Part of a small language model's weights: width 224.
Each number is 500 + 25 x the weight over its row's rms, rounded and kept within 0 to 999. Layers, rows and columns count from 0. Numbers have three digits each. The size before them is the row's rms in percent of the matrix's.

# layer 3 MLP down (transposed), 896x224, rms 0.14, rows 261-317, columns 168-223
095:485466480531505515453517500534512464473484503509524498508492517499513537490539471442472530516494477516516546482481468503495516519518529463489498509498480457499470444516
111:491497497529528526475492454541505548490452492514495540517458533481463472493495461533500514457541531447526505457540479485514503503496513488484505503516489489485520491543
103:485527522525491504466512492457473489469522482476539524511482534493508519512471525502502554438476509483495500512504534480486521520455499452525490494494497486519503509531
100:483465529452551499519514529517513503488502492511538500538505516447504502558514547488510530522538517528540489500529492503514494539486527475490526512542492480496514499525
092:483514475518513523555497520542488512506493519537510490527524511520569475500492505459452466473545484552488483498505519508491490545539495499486521486483512501525513521454
111:504463474512473530507508542508483498511497488492478555498499486476535495478468496540496517483502509525468496477534512503476505484499570522469510542517504468542472509497
096:506495522507501535519489490528535512564464476472502451498450498470489539485545531481493495508475502498509509514498501479500509446450512449503475517495499467538469502490
097:489532482475525487504513468508502503516496505472487547484441492480470485530470522492527514510492503489522489437504505500484520474476527461529500508498481511515482487489
088:470497486495501489471480507465492503499503461489480508473546512540469500466459521546520492512488507532515507478521509476487464515524506478484513443471503506481554535496
102:472527483533507527475494509517457506507489481539496507483509521499511543502488507501460555520519468535501516504522512509523485497477547499481477514531516475533507508512
095:461504528498499498457452530509518494485539507506495498509509505500506530502476492497486431454504472505443516485509509512490508518533460543472481536472496528516487487525
093:488497506528513515539496489480546489478504526485473501517491505455457491523495524486474499502483499462443473531456533498498493491486504493483523551493507485547469508480
086:521498490521490432475495499507491485481478503535466509512514495547484557487501545467543454433512498475495508506472535483506525486490491486498511525485525502489517498503
124:488507477526508481486469495516478488473506557489475506531472506501520497496470497456508516522502535490518550488483469487491507507480580481506515517524530484509477503453
095:532478488499466536497503487544457507481495534454506478522519517474485440466462521517532497472533532462474477496517482487481481527488529451547552495520488519490476497495
095:494528482524514459467499509494478486478442517523478483494481524462477516495478507449501497491481443495482504495513524522452499488469495521501569527486492497514507493485
107:471472505562516485505522459524451456468489467533498516533503504509535541496493510519459548479489513498485526541488476503466476534494464487475494456505468459494524511441
115:528494522494514514422488472505463475463473479493562518534461525467520505503490540509523524455510460535543458495509506510497493492474452561506456495519480509488461488486
115:474447472517530531474489497501496451505513491507496497498476488524499502509475462530499528504497514455481548449534484475491531482463496498538483480506484521543474469489
091:464515478501498485527560499509510475496512521507501536489491525433453488538511499548512481461495469484510507494481464491519475559521499508485511464492489482500492493512
100:552528518505475510535503482491486483511490505517442515499510487467481473478457534515514509507545496463457524491515524530523508532480538496494514471495471493491516516443
091:509479521484537494499495555497468509475492509491456553493495452492490491444446476481499478518530512509492528478532500457516512535491488503520536505521456487479495486512
095:490501510461497491494429496498488488533492484529496498505448456516530533481496533469483498501485483479486516466491507540493484480481489511487523473504475499526523495473
096:476514500527489452497487482485482470445491490537504520450511508472512472464526473527547463461489499485486459490541504456544474475533468530465510492478526490469509487518
095:489495488470533454504482519527493490501495478523517492509449503456464495474522524458501509475501455473483483514490508498537458502508489457498504531527477512519496521555
095:503537432486464506498504465516518500523507537518528513500534501514484491473502518487528531528561478542485508492465463516552503524521470510526480449534499493478479512477
104:535486511499515492468469476482496495501525492461530495458484481512505499516524500527535474503520478509519484515544548533488544546491466436534536487465481480527455531536
104:529477471477478526542519538535496489514498525499526577479493510506514500491509468465505503510520506488500542502546495479511515486506486471482475513503515501466504540476
100:525485483469452494473493508531531532464530552514485490537479475537461503482519542479521498469461482499460511491519490522522477505493486448465498487477494475517493478478
090:479505507494560513505550504506464493500466525491465512489492472486476484495518506451548517490499505494502514478494504495494478524525520487501510466503455537520524469505
091:449513523503523535503513494528517447484521480526475453495507514547481535488473531543471514518496566482508490489501484468437441499496552456494508525490480501544527457534
101:526527505552526513458525498478480520483510505524485488518497541483533498488519459500526477482492563495494520492544456490515435519491500493512533498535467492521473511471
105:511464503486480505496496491527457525484500528488484485517528501466505524465459491537474491460470510532482490499493503516505508502522493475503514514493516492455502492524
092:515459486522488535441477440490486490498547490496522526516505523478507485488492512487520532475514482501518477478483539529505477514495481483557536478496534487528519465492
118:444507516473475510526482498552516493545522549520521513450452520502529504481482503489472511535481453538507515493545492485516513512491507493519504461471538495447502503529
099:465534481513484507512508484492494493539495467474517511542494487541510482533457512508513512533478486496490503503491547499497526478508499487499516539512457520505540474554
112:485528499543508510489486480532481495540516502505493501514468478490457523474473520524474510527502516486517498468518491487516459560520498516467470506489549490477504517529
104:521521488530503482495517461502446483464486526485508510521516496538454457506499511493493533530495508472477571487535491502480534516479474481464510488542502470466515525485
093:492449516521528479525496505548531500447526500494477507480503497517484475486487487509528522490466483555507514499489503500459488523480528479517555552515514516513487491495
098:498466498490511483497488505505492515507507504492530520535530503512505492498543512503504497507487521542486496498500470485478495532476522487499551495516501547480501485480
108:463522492491439514493461536503476506484466521475492503498512538499520507518487516503531511479500508519485476493491491465506469520506480482467522518470477510480497495503
105:529510491471479504545494483496495495475530498519525522507509451484504567511473480516493493538484533483509520488519551489516551474544470518490531507504486504517513503545
103:475474513473529474494482485524499514511467494509451523553504506532520462478506543468531499525509497518529515487515507482524492523493483474504470494501493509466575481537
106:495484501474517483519444488482534548511503510502498485530477473485543498474505494493531514490487510520501470532506523539503494496512552469502561504489491444504525528505
099:497481513484485505481516468487474481477485498476482501437479495515476490475490528474500462544475534501502543494495465518464454496492535447494470520507567480526494468469
098:505534506480521454505510468510514523521474535513463471520454516527501500492506567518509509479506506481512556496493492496521492463518478505483541508504479504495500520510
079:521490535504450488497507473464518522475509460475482464510475492481444513505483520500506513456492532486490515500456474511487499523474531480510501507505498466536512498519
098:481501461503481502527520477474491467490495489510459505540527513538489509483554519495478523539520538494504508487540479496512502506482495496501484491495484452531492548478
108:513539450507517470494539483525484540519491508482518525476492515540470514518507494479508506492471509446485520493548515483484496492489496484492510508485486493515494511515
104:449566484531492483478487469473507499483461481466475436509512472463501465519523492468497477529551477520505491481498512507516512527528520503539501470487515490500528526445
105:515484507518508555487549475508482490522482468499502517506467500488461464527484479547514457541488499488525450528500469541449491489477494485510491523547502502547471535516
089:518510508497549529545573535516505500492546489482507479476502483534465508513487544493511541508490533491517495494507498502525505503502500461462528471496516489520505490529
105:502502466490502483515495482501527500494532490519424469487518475514536532457529507489499528540470516473497523487522534530484494544508482504508505486513494543485490497505
101:492511503513473517540484496514478516494499503511520465503491476495446494543477519532510478506529500481454510477480525528538497545501546500477471540477505505532507510500
103:498483496529500499489485505438487533524494511540485524507489517527508522512520480486556485486525449495490540504482473512499477482447530476517500482513499535449521533483
102:464525528471532467535518501522510513514514441531526488473499547481486520448488505471502518461446504508499503572514508533500494498496480497539516473520482502483515463537
108:484527491457460522484503511494537478488491489466556489514497489494503503461499521510520511562464515516532483498482516540486496451502531505527505470523463501500516505518
# layer 3 MLP up, 896x224, rms 0.146, rows 262-318, columns 168-223
115:458455502506502504507503488500515512499528503478488555476496523494474481509525572499526492465475471459503547463515483495480511501561505504470507497528492498511508506529
099:503461512471536471509478496500496484535537435505560490517494491462504512532493508443504487515500525540500535498503510476508492493477522488477536475505459503485498494470
108:461486516510491496455477451509505512500539530482469505458495502509469531538524529494537497503486516491517474501471483485535517494514517507485505449511478504505503509487
098:489494506504477449540512497498488541472530530520490445488468543486528533467478545516517495499502510484503480503549501515514501510546547501500512497524498493522515531471
104:478513518469496476505520470515487500538519497524545532489515496492484490482459520481425501509548488555482476508507454491508520498475533506516513512499509495485481482532
096:507469469473492483519494544496514446503508495506450513502456473489475515535471511477496489519483505519482487478476535504504483524476490517496505510447525546477527547531
097:474522468506509490509481533492480497471498486483525474506496540488559516484530506476501472463476463488499495504514471490470479485518517500517533508502497524466551525462
085:505504488468494483507522512479486504504490525518501466523529489490529525509478521468498492509537527463496472455491536459542509469528499542466502572498503498471470459515
101:512476488516513508498489503477547489534480516511489487453486465459492482528487514486523497498465471513468518523495499515505518517537451502516508467533537520461478462523
096:528519520477492436506534494476485456530515526522493472501507494513487477488493474469539511528497537487485521526483554535503520511468538497480528516523459508534536496506
105:486526523523510499510524493458486488559516517497504496452513476458480504528504504461485488467551472521479518485479494520466500518472486502540529502490445490525495539488
091:492523499508496518479484535496481465508537488503507469502498526451459441512518461535504486521498526535506529484501528490561497490515532512464494513472490508504505525533
117:473492470469495505492494513480451498505553534503469502515531466468497468487492559514493481578464537496524491475506487505525531505496514499471475518481512496477521523517
099:508500498522475523495520522529505503519495486544496538513523487455491493517514510514517514465495522514541525507485527484518469527551475514489502491518474456468544518439
094:497519521460472487518532521524467531478490521535561529540517514482550498483493479497523466531468504493500484537458504489541542467520523485491485500515560501453509493490
105:464487505495478557534474506495508522483524505486507509500493521460509487509517501490499497499470534521523454500512511450509491513496474539537562552504486548484497517521
112:502480534476457462485510473495467488477501477515526521439483529500512469491481492471485541506509504503517474526516522440504542539500535502522446475484535502465490531509
120:477526460511509548467499477544476534505497505497509514465496506512517521490490518497457496508446441515489504470529506503477537483490517501506475480505501472524481499506
087:558468489540485501517492532461480479472534536522470495497523518505507533508493485489510482511512541500511535543549482486496513493476484515487505507486470501507495495487
094:474471469496503491481461496481484548497511513506529503495484483531509470507504506576533502473491491468472495498486539455525478507475510514495491484508585491455508491513
096:516512482503516532459515518516498521454494486526521495555458465448520518519515475493511505504477484510535491511501485479529504515502491470475464476486505490528521518491
088:485480450480495519551494506531519522494478508503496556535481444507488469506493467472517511475501495482461510466500485534489466483480488530493474499446487511473488520470
094:502484505494528537518492492532509515499562533450533493515534527505484470480486494502526475511493523513518475491482476526502473542464500521493435515504483487507488494530
098:481499524477502522453482479486486522459502521466508523488540466499476520532474493530522529490539516481469500505465519494510531476472460487486461503533477466503524504497
093:459520558516485435474474490467500543514462515453546511480513526522519487557470502482468536518444522559523466494460504491509479498499518487510472560508492503506495498482
097:491492471496482509474502490528483493491576503491514472515480477533450506488519533526528586528515485453505491492479532479439521506551525485517502482500481496511494501507
102:496464538462523528540491531519464498556521534474491507495509473515519510510473516533517459484490487499514511496458496484491502524493491499490528504479509481505468418550
100:534486463457511468503475511526507488487532511480520458488501457489527481526490507534514505531502501511487529498535514438495548517471476520496490519526456481515499462486
105:491513504493478463526494504459519480573488489478498486453470514506517462498506517481498504522463480540451500471517500492493476464481500509562491537487537488501517488477
097:475482516493470494545493487504491490478516495501509485502488495512516483497499503492495482473518487522533521520489478473552512507547460496531478498492502478439473511539
102:524483473483464490484483489475491512495484508497514481488513487495500506506471539500532502472506495503532507498529541509471490511465524529493511523499476501513476476487
098:516557483499462540533513505483519521486481487489494472513494503458514490539468496499510469504500531480459496535504527474493472478503539541478530483538481525460524501479
096:460480531520461485544506536530523516485521496507496553513472490506498530509475453506468490555496506482517498479462485465499519481519499496500508535514522505516494506472
119:480469482476534518532484501470520515515502540492459505471483525490513520504525495493452482518499529489513505556542519473522556465502479479467518464526501473490519498464
103:484487511471475539483494487528468532512523513491499490509531456508470449509473513509494520520519498499481502474486504534488442489532570523506495492482533546488501483488
108:524523474488504469479464498499488507548474514519510489524524486510474526459543482442481488506523481523491495465528497506492542516493514535520527478511471484495489560480
114:549496528512480479532494529503490463499510491523518452544513492492486513504532505504533486515466494499507520505509519515546523503524513484506500507487517499495526498490
105:468468491519509527462466521521504526507511469519497508478499529485479556468520484470472504526485504514500525481546495519553510507504477527505482526503446501490492503488
100:524500477532478546524516528494557548507477529478446483509512506521498507457537520483533527529502506513528514500499531503505454488539523492513544512506469437513489521510
107:546496502537506539498515495495485492506494499456499440493536458495496509476497476526519560503497473464517483498480537528480486525488495528500462504514532495506502495485
103:479477477520456445494488513523520508498507508486538530457471486500468489478503547459495481552506515490505493505450526458508540518505504527440511521519541557507456465514
109:478568499520484500531507488485498487484465477486494469444517479525503478495471510488458539524561506509540496492517484470527513517529501499462536466455534475464520533497
110:508547504474475504479511468515509531490534489494514524475473550534494484470508517532511488494490492452472516486494505494485509520492505450501483538520498501483471469516
107:506517502488512522480499518512495497495514502519487517458510478498489507539515513539464510553484559503494541507502491534475557480493502488485514500487496518470452459490
090:496471519494480449535454490499460549486514489474559487508510487480518505500517488470517523519514484480516482487472480513489543543498514521528518537485484494502532533515
091:477516481561519471495483533520503502514445531501455493503551489443508505479466483508509475545489468487531482497495503464482490472498492515518477499475561519509489508461
102:470538488514540512451503534521510485525509503513499474483485488523506521517478472467552500474473497527534508514526462479533519465577488500468496492490521502574474508527
096:473466471521476499537467465435507467505488515553501444496544496481446492518480517478511487495486553534508489497489494528514518505454541521513462495499469485499459472500
104:482481508523486510503495523506518492501484550533527508516508478482477503490516449506486511513484491482456494514489523480476518468466466445518447512530486435468463495515
115:474493504443508516485550488492514536568501500494539496454475527468496518531462489492497477542495527500462481510464498453515509481469495535507500503454491480529484513553
095:502480540492481519555524527506505489453514475479520499523523469503546523520505502483521503493463470475488482498488518506475492520462475505481488511494487513437489503526
098:446534536545547504455516523506482495487464514502539486471505474449468493480491525507446479520483446493498499526512502457523481459490568494471482525438517466516495466495
090:554479504481490469508487466500516474501511499451502531540532519529500485507457452492493522512487509507506503503502483475443514453507445554492479504489495473436503511531
098:523558511520510521471497492563492514487502504532509524460526537530491532497502524506488500498463458533495493511494522468485542509555509497508514526498545525494512509483
096:512548480515500490472474441457484529450546492496495548499490447514470502507506516455509498520485505451481509469521446488484544454518476569474511479516507506497517494488
108:501476506503518534469518472497511491512523529496507490469473477510512515494492496467488470477519460510500502541459564450509451505519489481508459488509533548482512489488
106:488529533471469537479481493507500479464495509499496530494520512484493487493480468484506500428536486520491494511536479490535539526509529509487493508490524497486526523504